Weights of a small transformer language model.
Size: 22 layers, width 192, 3 heads of 64, MLP 640 SiLU, vocabulary 2048, 15.8M parameters.
Each number is 128 + 32 x the weight over the matrix's rms, rounded and kept within 0 to 255. Layers, rows and columns count from 0. Numbers have three digits each.

# up: layer 14 MLP up, 640x192, rms 0.075, rows 426-494, columns 96-191
# down: layer 14 MLP down (transposed), 640x192, rms 0.0606, rows 426-494, columns 96-191
up426:080135164080129095148025114056080138074107166143162087113156142215087047155126128069128117069046115172196109100035140155140090125084108100062168063122208040102179134104000164098174184149117148069048189123137190113152139103118090057107060155084122102152103136069203066149058086118125096088
down426:126134193132126111130117049134076134244151125190182146203213131171134140097181095082159054101072207190216164198142080162199147129101127175147175072086051093124172158182240099148136157081034180143158000057151127155162071134077170028101164147142097163158157108142063121130153114195078155078
up427:003183141124105115144098133092095167142145173162196154095002120152119123150175104084142139164138037157174158139188122199172154097157163082076117180084176176178135046133158084087186132104118141105030156154070129121105141169161105048068197100186163012173201142138096170209176126067144077156
down427:211097171162141255072090170088099145178138056093119194158214139091116128156102186138105151132189087118097194116185099127118112162107179085172151143152155173133148049069111105171182043092119130127163227185235183198133129069149229102180202095122238138097046154128143103136095143089136150086
up428:093119206131077104036197118109119201171134190180148162050155189147106051208165145127150219191129107130197177148226121140159057072164102202113175052091118167168090103097182099179037170095161114083116103107136085194115186147188169165159114118107175121203121129130042064190195087027170059163
down428:142142112179104227190121115199045111172064159107073069098159143057101152110116098113136115084050146113108085071145232070134092099040159182068122126088101097084196199141105160052173114201101237190151062210131153125134129120112105052116131041136136160090104111064168123140138068111144149155
up429:187089178161099124148196122208070181070112150113150114133074133168110096185106170117255137087076125129105129100176089144224152149096108150100168057241126089123121091147128092093105195037167139026081157174144058072194109093221181153071080151205226168178157070103188156139125104100208212104
down429:102114097243153013083166129161181158115176090159085119133135211129136135140248144063087080164115191141088117128121046127019138129174088116197085197000134128140096150040125159238150101173120090112141191098133206201070140152148116230157160092132129050229080119161096249104209102077145094098
up430:110106127150172202110018113135134161074114119185156075162097143111103077255162168108128170115186072186134114104149147023185147124112105114080063100086125146124098091119134063109127086136137141168145141211139129070181081138101134168147105162102101136139115159209041137151137115137094117125
down430:167191130125085087139180160151079089206115156085095161122098112151175166017090081068150104084126101073143107129108112189066107121067130206133219156156062108146128151147117184097114114103078138071110084101127158153133150154111151116106163106133121158101146108065164117088181109148148116148
up431:130130128129127126128129128125129129127127129128128126128126129126128126128128126128127129126125126125129127129130126128129129127128129127127128126127129129127126131130130126129131127126128126128126126129126130127128127128129127128127129130128127128128126130129130127125127128127129127128
down431:128127130130129129126128127129125128128127130131127130125129128129127128126132130132130129132129130128128129126127128126128126128130128127127130128128126128125129127128126129129129128130129126126129129126128129128129127128129128128131128129123127130127128131127128129127127128130127128128
up432:129128128130129127125129130131129130127128128129128129128127126128128129127129127129129128129128128129129128127126130129130128128126127128128127131127126126129128127127127127128126130129129131127129129128126129130129128128126128128130128126125130127127127126128127128128127126129128131128
down432:127129128127129130129127127126129129131128127125127127129128126126127127130129127126127129127126127128129129131128126129130129129125126128127128127131131126128128128126130128126126130129127128128127132126129127127126127127129129128126126130130128126127130127128128127128129128126127129128
up433:129128129126126128127126131128130127130127127127127124127127128130126126130128126128126131130128129127129128128127129126129127125127127128129125128129127127128126128126130127127126127129129130129128132129127127129128127128125130129129128125129127125127130128127127129130126127128128127127
down433:129128124129128130127128125128127128128127126129129129128129129127129129125125128128129127126127129126128129128129129129129129128125126129127128129128128128129128127127129127130130129129126127127127127127130127130129129128130127128129127128129129129130130131129128129130127129129125127130
up434:061117178160170158131034097075121057126147101121126110130103093122121131225125152114108078156152132144173141087213121179139083087126164089110104097136085127131127089175131069135142133183125183110167156115139141230172125179132068154150009097081102089094121182183141141104133101114130134182
down434:162153087130131202156194209039071077121100098151098134096189169130107129091130100045136032110129171215169131060048081193076167145083129141144159120080167073163077097091044166112139115094186085147084093149060127079120130109137123102147192052110190110147087093093173184082135084056175168192
up435:131209153163160067075033120123039137120070032134134106161197094146111052140142129108084180144054171187141095153201167197169152197164098075094202147189104148182113122168082139139160139108141215176073170213208178201105109092127119107114096143129181100119081167141166134114126091129178106255
down435:142084164098092080157173123192138119155041096139045121168059086068080115151166112041114130146104144075114085102131071132230102155138207190118074040103183074139043105204205136079108160131103171171088197042112195126069115120129170153145089189153075170176120117207142171096170232172129194190
up436:125130127130126129130129127127128126128129128126127129130132127127129127128129131128126129127129128130125128131127126126127128128128126127129129126128129130128127127128126130129128127127127128127128127125128125130129126127128128128129126128128127128130128128127126127129130128126125128127
down436:127127129128128129130128129128127128128129129127127127127127129130129128129128126126129127127129127127129128128128132128126129130126128127129126130128127127127129130130130127128126127124127129128129128131128130128129129128128130127127128127126130129128128130128129130128125129130128126129
up437:154042122122150163108060144174166109124019143087125196097132056173029128148164110109152118158192185077121188064050019094122095194093162161151147109209126068165126141095123098106103157107112190107191111088121189102151148049140161091145068206004077117145111082062101102088089154087160102213
down437:047190103149098152193112077146114112125243151144171091138114110084220162202107069140184145113108052158113149206209181131134097114133129077100111079102113160158099063101180119139176120160206069140000108206103143155130109142076178164178138099171193190104161148227168096176141071178058215073
up438:122166240176199066131129112110141203105148044203154122136148126101160109186114157121133143050123049104197122097250137047049118102184110147175150088177164067074095122046048154158189101205161064156099093095168082120153140105157158069064061126139170054126147146113169181120164109136161238104
down438:160177083045134104149220172063147063112153081117188072158198141089097153135000058063112121109162184121129062116075032108112223112155183122164163132099171121062121109192111141180138143016114101133074103098087134115141217153176114152196059106108087187149164082083182136128112148194101175084
up439:128127128127128127129129127128128128126126128130126128128130126127129126128127128128125127128127127128128128129129125127126129128131130125127128129128130128128126129128130129129132127128127128126128125131127128127127129127130127127128129130127125128127127129127130129126130127126129127125
down439:129127129127129129127128129126127127129129130130130131128129128125127127127130130126128129128128130128128127126129130126128127129129128125128127127125126129126129129127127131128130128127127124127128131127129129128128127126126128128129131128125127129126126129128129128129125129130126128128
up440:114216149051156136185180170142181029085071062192136204139236122151038120159113066118145213206133107027111150168093102117089151165093173099136066106132201090172121119074107064066093075030135170121116096184164139251178150076154144111123128206164060176188104132104069158159112116116115059095
down440:112077164147119162170103096091043188154111180106128066155123109140181191097152121044142130109042121249148139096172102106224136118142117131150189122127063139108194157121072093157154138228177038052136126068157105118165155121156150184162095108103136126077134052153188150174186137165160171202
up441:128127127127125129129128127129126128129130128126129130130131129128130124130129129128126126127132129128128128125129126128125128125130127128128129130129130129128129126129129128130130127127128129127129129128129127129129125126127128128130127125127128128128126129129129129131128130127127126129
down441:130128127127126129127127128129130132126129128126129127129127128127127127127125129128127130127125127126128126129130129129126128127126128128129125127128128127128128129130129126127125129126127129129128126128128126129128131128131129128128127130128128126128126126129129130130129127129129130130
up442:127127126128130128128128128127127127126126129129127129129130126126128128128128131128127128126129127129126131128125128128127128129127128129129125127128128128131129124129126130129126128130128129127128127129129126130127127127130126126128127127126131126125126127127126131129129130125126127127
down442:125131129129126128130128130127128130128131128125130127128129127127129128126129127122126127126125128129131127128130130129125127130127130126127128128128128129126126127131131127128128127126128129128128128129130128128128128126129130128127126128128128129128128126128129130128125127127127127127
up443:104212152038118103064170093062131172123128079122091097129155095152102164075154197136173183188090107057162090128135164189120135087066182116067214121124183093113159127051161124184163126097255159119143086218076058255094139203175180079118143166033118129178106093151141124204106097131163116116
down443:152036131170149127051172141104072088144147094137028136061085043115149219171125163075137048085201173163095215085202126094116204066041085139143043068093095157025239124146121094156093095131150117120255088166100070177134067149046073041088161123152075131062201091119143144127164177116213143150
up444:178183178165168188073096077085139235174145128145127140063027104135066098149178136094140144142125110166099163255054012104115137101113182184113155108134154099200165105131199127113078120087163090150151095202126117162090034111180161140069165141055101206158000161176112218159185071141129139130
down444:138139112121083149142178098150198120106145136127152093118131161145022055057172111068090045219166156103158066183121167123048111136155090085120095077131182167046188143112110172126189166125152102056129069136145108100111135094131172103112139118084133132117201161148140106211081156152187094161
up445:131129129128126129128127128127129127129128126127130126127128129126128127128128128129127129131129129127127130126127129127126127125128130128129125128130130129127127127127130130128126127128128126129129129127127128126128127128128130128128125128132128128130130129125129129127130127128128127129
down445:128127127127128128128129127128127128126127128129128127127127130129130132127124129129128129130126127126126127125129126128128129128128130128127129129126128126131127128129129126128131127127128129128128126131128128130130129129130129128130127126127129128131126130129128128127128127130128130129
up446:174143139160113085182129149135099207111111181148178089172084143100110091044123124102143148159089143118063121074106143166108136073193110131081182131061214106126151067142061170052180095118143166127022204162124117132138150080099165117137088104123159061158241148157154142206161101134133115166
down446:111103161129148181117114171152107118178133052104130132171115075138145166145094115131182121112123099126083219161112082108087163160104134127096147128124086178107090188155136117150145160178112132129099165102124193157131127115134171106114084155117105139132116113168140082038120195136159147169
up447:107172115173209122174105150067178193107082098085229106120105102077162125167144122084113131096046172158133067080151126042119124125112163157172156110213161148138091091118087061101081132077228204052128130157117176135073172091113178069146082101121151056210076134111088120142165101125116191151
down447:131123138124203173192164195130090095093177138139206144119144119068085107167159143058147054129124082061129180108060145133146122113109106114103137117078180171134163090186078164114189132211103114133131171110133058218138093225098167147145104084136170186088076188098178071135110209136146146178
up448:060039090091157133186132137166169163105144138075176153148092070104075084091118088109180080107153120170149218087092113085154040184154121178150127103197051096153112054154000076065135063215113156147148144108133176158175084134144184174194092178154136155117144028078075186109073149035111164129
down448:178173104126066170057157096184118075067087127196168116123071104189100121167052078097108117166111080019097056128190132112088203053065147031149159112114116144158233153091191185190138195043155091121080148198124239099097204145132089069141129095112108065157040170165094157085145110220125168097
up449:156255188192166131015123050087148176063179105163109154033165102174131133139216150108150126109087177246238139055129079198023106120091150197117126136079126021195144130074092056097103000064238156153103142121114134114229115117084068080165035144072095173152121156071047154178228055103147142177
down449:176238199225097048023122125178226119047199161123062154108124112083066141237161051164135079096108118166212148151150084141115140151072158151146092161129074055112042049101130218244120000140162115115122083131187094180110142174119155094097070100146194155204114140150169159123096076096111149098
up450:124112141117105165129190086161170091125038159121141181099168120141020050143133104167139174099184126113131154142120104134190161239166166127142170136116133114173083099046125101134114103127154175115120114168144100217083158024140159163190153160068161132090064051136101059202074161064153175121
down450:138122170125150059107106126034127171126176129135137136106068125096215217100147204064102132101108131150118128093152149117130139100119114163069133030121117169115183076172173143136184150141173087074160127161182144044139080132073044137073138161170062146164209153091152149059149104148124084137
up451:127126126130131127128129128127129127125128128129126129129128124126129129128128130128129130129129127129125126126128128126126129128129129125128125129127128128131128129127131129130127128128128129129128127130127128127130128129127128128132127130126127128126129127127127129128131128127130129129
down451:128130128126126130128129130125128129128130127129128130130126133127125129128127128126126129126127131127129129129127128128127129131125126127128127128130127125126126126125132128126129129125126126128128132127132128126130127127127129123127127128129128125127126127129132127126125130128128129125
up452:129129127129126129129130125128126128127128128126130131129128132127128124129127129127126127129126126127127128129129124126123129129130126127129131127129131128126126127128128128130131129128126127126128129128127126128128125127126129128127128130129126130127128129129128129128128126126128128129
down452:128126129128127127128127128131127131127129127129130127126126128129127128128129130131130131128128130129127127126127131127129125128129129125127127129127124129125130132130128131127129130128128129128129128129127128130128128127128128130128129129126127126127128128130129130126129128130127126131
up453:130125128128128126125127129130128128126130129129128125127126129128128128128127126129128128126126126128130129128129129129129128128129129126128126130130127129127129129127130126129130127126131130129128128128127130128126128128126128128128128127125129128126127128128130127128126126130129129128
down453:128128127126128127127128125129131129130125129127128131129127127128126127125126129130126127129128129128127128128129127125126129126127128129126127127128129127131128129129129129127129129129129128126128130126128126127128128125128128129129126130127128126127129128129125129128131129124127130128
up454:082096187136146132102124160200118079153069137179255135047084122115089119109163147096184078120094106208205132126147084091119118099142058162086132183134079116119173057000145104079147115127113133159147174132136079096146153091107094158185154173066187090134120085124052092082133089074124114172
down454:130112131164090093123121061119181144067158108109085073162130075129112053207130091155113205076063105071109161179192163096185115184080180150157126081117190198127107207230158136172147067170058133088179080097097098143179111178129168184077079115113069170169140186118139101153168215165109143114
up455:128128129129125130126131126130128125130131126127132130130128129131127129127128130127127126129127127130129128128128128126127128128127128129127129130130130129128130126128127130130128127128127129128129130126127127127129125128127130130128126126128129129130128127127128128130131128128127127129
down455:129128128128127130129129126127130131125130127127127124128126129126130128128127126129129128127127129127128128129127127126129128127128125129130125129127127126129128132127129130126125129128127130128129128128126130128129129127129127129127128128128128127129126125128126129129128128127129129128
up456:101220209233102124121070173222161166144209108152185183089145060109127159152144154130141174099160163155108140166113135145117099210096106071082164088152147196211078044101118153136165130099102109146175206159166118200099093031165142114099146188027137215111138075086069093090137120124188109176
down456:194110068059104135174131046000053091098073186178105048086133180148155127186062137157116148081091065040110097089084105123190173115153182075154106139144107109054099195066063110123089196067129073089117151148148148063095184160129175187139049147123041110101073130171160131096116126172119189067
up457:127127127135112064152120135138120164154184145095110125162066160078109092126125168104169143099159168090139128108162119143127151104127124145086078097099145105104133115137121131136127182164141121079114156106089141159167120124131154089107125157096173077125128138122117100135126119106108106172
down457:108133126124126172096126152108116106126087124148161094099163149140152147119166131055137097139124095135143119153098135124147082149106128134148151144102091164135116108125156112102133087100101112174128098185138137116135112145098127134139123132158108172116147103134116139102116108134133120083
up458:104204131120113049086076126111093093096116186084220172106108148151090074068154158107157189093068140169153147146185148173047124179083080085071125158166205085139200138094236236078087163091090136160097092120168117087150200171141136024117081186059137123130094084104083131080076126127215138145
down458:216035118093082096113101085098102114219224103167120140151116144141053147153169079111078124089134127092098126136146185147161128143116152140164189101168066172151113154142161154027181061147120110139192100113125196186105118198158148102070144195111076193220172087148176118132058083125148174116
up459:129126129127125128128125127130126128129129126128128126126128130129128130130127129128127126128127126130128129128129128128127128128126128127127127128129126128127128129127127127128127125128130128128126129128130128128126127129126126127127126128127131128128131129127127126130128128130128129128
down459:129128127127129126128128127129129126131126128128127127131129129128129127125129126129126130128129127128127129129128131125126127128128127129129126128126129127130129130127128128128128128127130126128127128129127128128125130128129127128127128126128130130127131129130128128128131128126128129128
up460:130129128127129129125125130130129128128127128129127127127129126127129131127129126127131130128129131127130127127126130128130127126127129129129125129127126128130128128128129129127125127130130129130128131128127129129129130129127129127130127126127130126126129126127128128129127126130128127128
down460:127128127129128129129130126126127125127129128127125127129128128127128127127127127129129127126126126127129129130130126129129131128126128132127128127131131125131126124128128126129126129128128128129126129127129128128128129127128127125127125127130129127128128128126130128129128126127128131127
up461:127174173130165189185147086188081161092074077098112070112143074166102077127133138108188172156061076150112100082112194096198174138099094087042143015192096045219094088170115123146132159192122148099104189177210086100234133093216109115042144120122171104192131125180206098243130057122115194112
down461:120141147181116025120146140138108083141136052055083159123112145117176153138138100000114164115135188097134146184148154197125097131134128113122125136066168136177065175142115152151138137135169155162091132035137137116123033152111090131128098061143126126049143157115024083179168169201057084214
up462:128128130125127128129129126128125128130129129128128129129130130128128128129128129129126126127128130129128128127129128129127127127127127130126128127128128128127125127127128129125129128127126128126129127129129125130126126125129128127127128127128129128130127126129128129130127130127126127128
down462:129128129129127129130127127129128129129129129129129125127130127126130127128126127122129130127129127127129125128130129131127127129129127127128127129124127130128129129132129127128126127128129128128127126130128128129127128127126128131128132128128129132126127129130128128129127127127129127129
up463:128128127129128129129130125128127129127128130129126128128128128127127127129127129129125128127128126129127126130129127130126129129129127125126129127130129129127128128129127129130131129128129127125127128128128127127127127126130127128127128131127131129128127128127127129127129129127127128127
down463:128128132129128125126128129129129127128128129128132127127129128128127129126130130128127130130130130129129129128126130125126127128129128125128129129126128130127128131129128131127129128125128127127127129128127129129128127127126127130127130128126128129128130128128129129127128129129128127130
up464:203075098158159207142127088138162084135133145110103055221110140138000182135219088051151041106142124151101117072125122151176144111089083254157168173165103072161215121167112092048083095090110166106133164186140217143158124143110113177145069119153133123223123130080094139128124125145095186124
down464:071131162113082046136133163134139104138124134149091255092123071066255112135009113255152182086138114111162107155093126132097090217224177034167083130041190162081082114093167121195202116129108055161107052088109101095086149175198140081160200133097158156062210122162110082156099130093134098101
up465:129128126131126127128129126128127124128128127129126127126130125126128126129127128128127130128127126126129128130128127128126129129126129127129128126128127130130129129129129127128128128127128129129125127127127127128126128130127126126127127127129127127129129131129126130128131127124128129126
down465:128128128127128130130129127127128129129128127130126131128127131129130128124129130128127128130126127127130129129127132125127128128128127126127128126128128128124127127127129130128129129129128123125131130129126127126128126128130128128131126127125129129130128130129130128129128127130127127127
up466:101205175149125209061093064103153156136181133116143215142117039129103096150161142141184058080146164088118112156178055039000129175170069081122177097107198014155105045150140072155146108152087165128178081077124159048126173055108136118167120249054219140137125105145076165091067125096163210160
down466:134095143133186148150174136140157063091100146169145092166075194055139078180091140176116141143176027165102151213125185159188157062022168137100134138157054201093132175143188241162142107106130158094078145205047169107145102110173176131146164093134169100113089096069140020220165144115217174132
up467:127128126129130126126128128128128128129125127130126124124129127127128125130128127129128131129128126126128127128129128128128128129127128123126127128127127128128126131126130125129130131129129130129128127130127128128128131130127125128129129131125129128126128131129128128126128128128128131125
down467:128127128127129130128130129129127128128126128129128130129129130128126127127127130131124127130129129128129130127127129126127127130128127125128129127133127126127127126124131131127130128127128124123131133125129126125127123128128128128127128127127128128127128130127130127128130129128127127130
up468:137113142163132159144084125149127091135135078106096255101103062109147123191158077107175207018077167102043132145110124096193049217164149128134167159154051135115077061131217145095130245106104088059101136173138104141147133095144177144087085093154125194122168034084101151030076123126121213179
down468:078103178078159158138072133116157154042155147082105050178126135138113163144210115041149021173117084081139182109172106115145173068177069079129113087125155129126153121131066113161222067165175177165136114160132086133128103102119161084197080149057199081129049148080088148155085085113175140144
up469:045067078139158176098078124161140118136104151103107159072205135172173103211122220151041086105098120133206104171155135127108055077185069086105170087212104139141092057104097082112137115164150117087073163188185148125065139121156146172118124097073115091217132052062158078031126119101153130115
down469:129109123124171109091117111092066183096116074162151142217141133104036122130040139138126186179092022183101172076123111123135158237041091218191082187030142074160138214145134175091113070159097093145203107096085146126159068102053121138153136196126138135105159158157046169123177123158093088183
up470:127126129130131126126129127130126126125128129127128130128126129125127127127128128130127128125127127128128128127128127130128128128129127124129128131130128129130130129129128126130129129129129128128129128130125130129129130127127126127132129129124130130125125128129129129130127127128127128129
down470:127128130127126128127127129129129128128128128127130127128128126127123129128130131129127127127127130130129129128130127124124127128127127127127127129128127126124128128128128131126125130130127127129129131127129126127130126125129129127127127129127126126127125126127130128125130128125128129128
up471:127127127128130128126129129130129127126128127129128127130126126129128131125127126128130129126126127129128126126128128129128130130126128128129127129129127129130130128128129127126127130128130128128128128128126130127129129127128127127130129129126129128126126128128127129129125126129128128129
down471:127128129129129127128128128128130127129129127127128127128126128127125127128129128130128126126128129130129127130128127126128128126128127129126128126128129128128126129128128130129126129129129129128127132128126125127127126126125129127126128128128126128128129127128127128124130127125126128127
up472:126128127127129126127126129128127130128126126129127127127128127127130129129128128129129128127128128128129130129128129130130128127127127128128126128127127128130129130127128126127128127127128129130128128127129129130126130128128127127128127129127126127129129127130130127129129127128129132128
down472:128128126127128130129130128128128127130127128128125130130128129129127126128128128127125128129127125128127128126128128127126128128127130128127128126127130125128129125128128126128128127130130125128129127129129127125127129130129129127128130126126130128125128128126130129131129128127130124127
up473:153121130156116107085121127131144171163134080096086123163188052090057148216110100150093120062071096118187078077136109062093101181162166146155119106114082107208077097098181105048131074158071128128117128128147129164140157033116127130136098117147199101148110069146105108117124182096084188146
down473:100115114128137145126143121125141153177127094114123137105110124108139116081149150099109093179097129093071154161139115130119161083126102134081098163136153150122135141158090166178147134125118125146122131146132156062126068139147150155123151133099105109109125205117146135108105116132153079077
up474:059217141214066116104144101122108255140093161248101103135083081225159030207159153082182182165092098162134140072167135117064113151197107155084255111178059072125112113083107107033141129138174120176089107141129088210127091087181110185060142182113091104195066185151069157199166091081185042148
down474:196187157209145133197157174158032125177041106157104106165101151255104118134123050142198164157157130083161088137122151127165038245155103238105172088190124215101143154144116035050098168087132120189175146123184064068168067081134071212132173185157198104099159141105109131165144157093125125054
up475:127127128129128130128130125127126127126129131127129128128128128126129127128129129128126126128129126129127127128126129129125128129128125129127128128129129127127128126130128132130131129127127127126128126129128127129127127127128128129129128128127129129129126128127126130129131129127127125128
down475:128129131128127127129127129129129130127129128126130125128128128127127129129126128124129129126129131128129127129129130127127128127127127128129127129125127129129126130132129128125125127127126130127129129126128129128129128125127128129126127128128127127128127126129131127127126129127128126129
up476:153078166152143081145118117132101161086097226133016192148104089074098045177154124121082140113158097148180162160150077056069160183148108071120074074042113143119173067148084109148121128160047119067140140157125088112145190071097052140164053210174051163088082046075096165109116153136169122140
down476:118155071055133206131113150167134042167072049140193095078168079163166190123156106094105135052098177056118144132079161141157127151096069168159133111164143185147110211086184098071197105118199093164058143161076151138102113032176162062148130074131215103149196255169167077191090106156081151117
up477:127129128126125128130128127127125130129128129126131126128130130127129127131129129127127126130130128128128129128129127127128129129128128129127129129128130127125127125127126127130129125129126128126131127128130126129126127128127128129127126125129127129127127127129129129128128128128129127128
down477:129127127127128128129129128129127129128129130126129127129128129129128126128123127130128130129127125128126128128128128129127128128129127128129129129127127128130131128127128126127127126126127130130128125128128130130128131127130127131128127129128128127129127127128130127130128128127131127129
up478:127130127130129128127132125129126128126129128130129131127127129125130126127129129128128129129128127126128127127126129129124128129127127126128128128129130129128128129129128131130131128128126126127129125129125128127127128128128127129129128131127130129127128130128128128127130127127127130128
down478:126126130129127125129128129130129129127128128128130127128127127128126129130129133130127130130128131129129127129126128128128128127131128126129128129127125128125126128129127130127130127129128127127129131128125128125129125128128128128128128129126129128128127125128131127124129128128129127127
up479:000132159151103081094115009073166116155133177141127182154100024135155143231150193148142128093075074072138203147193154086199111202141118137108133103062124128149085042108108132119149100126195126120090193132185199123151178127135145122144135235154153194155079025141110070152069180131137161142
down479:197117095181169048140089134200122172054155158120092010181131190167060177085211080032174105118062106099043160128047070144146205046096068123068145220166139053150175110066079214143047164134194145117135231090168210114106113117053071216000092099084124086210015252119159179053115117172039227149
up480:158149239210127185090186130098179137157166113200088136042158087050117098175096100066109115109066052073158175141108048082084047143166097189127214122133065203060159021092078104038077202083160080118094113099110134179080174207204198052132057008058146097142062080158135177126074096055101180110
down480:127081103097095027104050088102185120147075129052098164185121155136124075106000149060192115123170132194086141172108141216137040133127203063127138163090193034188141129072149154161077060183098135133135097147093147120182114078080145123088083127180121179096214031147043037128130173130065155016
up481:081110200080165109159059107138165183096140141152196127180156047072090017200126187115129131036156124100142175084102132003083146136109056089181243012116152102144126037130136132158138112143104197103134114232198024158119201146161070156022109117136134095178130107121103110132102172168174204180
down481:136183076103126137043065080096091207179167115073112158104160125103135200155181228064109252117062222181191123192133143243081125124113174113194107161151169203057123162095153139118112126096161136114097204048134144108114136092213087140116200175090155108226236159035137115087143058086132161063
up482:248193141199192073099153083088110191097053145169111138084141139152081102160164097083152102098110122150170112080134142114156098160145118179106255139093100071103123134096064134079191150140124178091121200109197122083106085090138046152092105127100087127109053127069142145044130110124146139191
down482:179125151149132090133150165121118148108132148131098217110146196112123112173111075114058159118094146146109091197110035121120128148161103199125068139141094153137116139122138141151081103027177130156186144126190121131130079152165137028159164099047088191086088127184118132135124171040080152006
up483:127126127129128129128127126130128128128129129128128129127129125129128130127128127128130128128127128129130129127127129130129127129128126129129126131127129126129129128128127128126129129127129128130126129128127131130128130129126127128128128127127130131127130127130128127129129128129128129128
down483:128129128128129127129127126128130128129127127125125129129128128127127127129128127130129127127129129128130128131128125126129127125128128131127127126130129127129126130129126129126124129130129129128127130126128128124127127125128127127127127127129128127127126126127130127128128129126128128127
up484:127130129125124130131127128126128130130125127129127128128129131128128126130128128129126128128130131127128128129127127128128128125128126128127128127129128127127125128127127128126130127128128127126129127128128127129127129126129128126129128129129126126129128125129128129128127128126127126127
down484:130127126128128128128128127129127126126128129129131127128130127127127127128126129126129130127129126126128128126129128129127128129130130127129127129127127130130130128130126125132129127127129129129127125129128127131127128129126128130128130129127128132128127131128127127129127128131128126130
up485:125210223112186255149145084026195068094073103165155132094098124095080128154148085139159060115043164098085075123150105149032118181122088109076115087121091191087153078120152109191160134105011193096128114080202132140111051141141159113141083198186154121159191085169042142115043102148145249154
down485:124171093147172088134114122158080101055127250061104083144147174117203134145153090154173177177209135149170151195096193091255102101184074177046074124103099081168165190171074107070154188107245073154136221171044163210105102094101168126097049115069101093141052124094209192193154137111102092069
up486:128127130130128130127128129131130125126128128127129127130126126129126132125128129128129129126126129130129127127127129127128128128125128130129127127128128128129129129128127130126126129129129129130127128128126128127128129129127128129128127128128129126128130127125127127128130126130128126128
down486:126128129128128128128128126126129126129129125128125126128127128129129129129129126128131126126128128127127129129128128128130129126128127131129128130128129126132127128128129127129126128127130129129127130128126129126128128126128126125126126127130127128129128126128126129126128128127127130127
up487:127130127128127128129127129127128126127125127127131128128126128128126127129128126128127129127127129126128132129127125127128128127127129126130128126127128130130128130127129127128127130126129128130127128128126128127128129128126128127128127128129123127128131130129129130127128125126128128128
down487:129126127127129130129128127128127127126129127131126130128125128128126127127130129133130127129126128127128127126129130128130128129128129128126129128131128126127129126127126127128127129131126127127130128128127128127128127128132129126130126128124127126129126129127130129126127128128126126127
up488:107059117110180083159092135217114106123072121105137222150092147098056044149149114051194090163002105186112082110149181086093105115050129053060232183104125074255160099079182145118195152114169151103147194101140135155141175130075106124137134151072109113158107154164080250129157160182109075118
down488:232098131059116133101154174113129087102160184114176064153080085108131206169079095052149148061134125130078154133042109124156130120182066112169033126155157133146108186163088113105119022203171047123126084128149179131147140079127095116138151147158108156090115056131160114201051124139148214125
up489:224081128100165120031109138191172197148139191164119177060033099158115154195153062139099142139076081177123152101099110152071105198102110109120236052052123124114184084103124178095207142151168191060091158127205048176100105101177212129166006135181156162243128157067124171110240073073114171102
down489:105136155183095137128121161022137172068175117120150131170153176172117117035107032109155120150053097168136129078065201086122052206180121082123116227209177106141159156141177076168175079154158119118216074138117094095091146123035090147118138150101150050132138115149164140085098148096033091095
up490:085145091163099134120185107210128184058178196174172100169109108129064117196152079042109133174147039158117053237123116068138072090170078127153200133171136160200074140123039065134100098034168197097117168164155177135086206124166171121167086098085103092136080100056102077107098121058145151053
down490:128114234116079178166061126030149094100116072087135116124130130172157081133169141194103137086085172102179255031078112144125148202095153097084102128105159125044175072140186255125165111193104060089176079115077067149202063121071117142154212184120144145129160145123071182099073134105124123183
up491:128130128128126128128128130129131127130131128128127128131127125132128131127128127128131128129127130128128126128127127126131129127128127128126129126128125127130131128129126127125127129128127128128126127126127128128128130129127128128127130126128127128129129125129128126124129126130129128128
down491:127127129130130129129128127126128128129128130128126130128129128126128126128130125129130128125129125128128129129127128129132130127129125131127127129128127127128127129127126129130123127129128128127126130129127128126126128128128128126127126129129127129129130127128125130129127129128126132127
up492:128126125129126128130129125128128130126128128128129127127128128128129126128127131129125127129127126129126128127129126128126129130129126127128129128129128129129128127129128128129130127127129127129129129126129126129128128130128127127128128131127130129127127130128127127128128127126127129128
down492:129127129128126126127128130129128128128126129126128128130128129128126128128129128126126130129129129129127128128128129123124126129127130126127126129125127130125127131131129130126130125128128127128128127129127127128127129126128129129127130126126131130126131127130128130130129129127127127129
up493:068148222124234180123149037134117127166157229098182148144065022061054059086141082125179145143076125138131145048247096033121078175133119142163216032188146137142106121122104042065126220069139199170114128151073186144102087147165110083094170100104151132113117083142065129116145146102103215098
down493:154120099104137130196121120130134156102111014118122120096164163123078161150076132045144154095123116186110137101091133125132128052160133156110076168088141096074154211098117255099051177180121000050139135165074116075175144079106141127153096098083130147119168152094168131173112191082107103172
up494:158071139142185132168178137217169076107141108136117103088115073153128162123167152125121064101203000125132212124149045163171121091189124150135101080079141136159087095063082117134160154143111193065094138224120121122109145059144111182184102131153079149082194039063017089149093141074151080105
down494:076183159141133131079097084094102168161085162147182251144105102080077097128067113161157193110128228125163118069092074097077192120132079102159179111184134126116178170184095146109201124127031088225107154164110100142191100255145111124078108135099187161170020163085182149131184163062168217232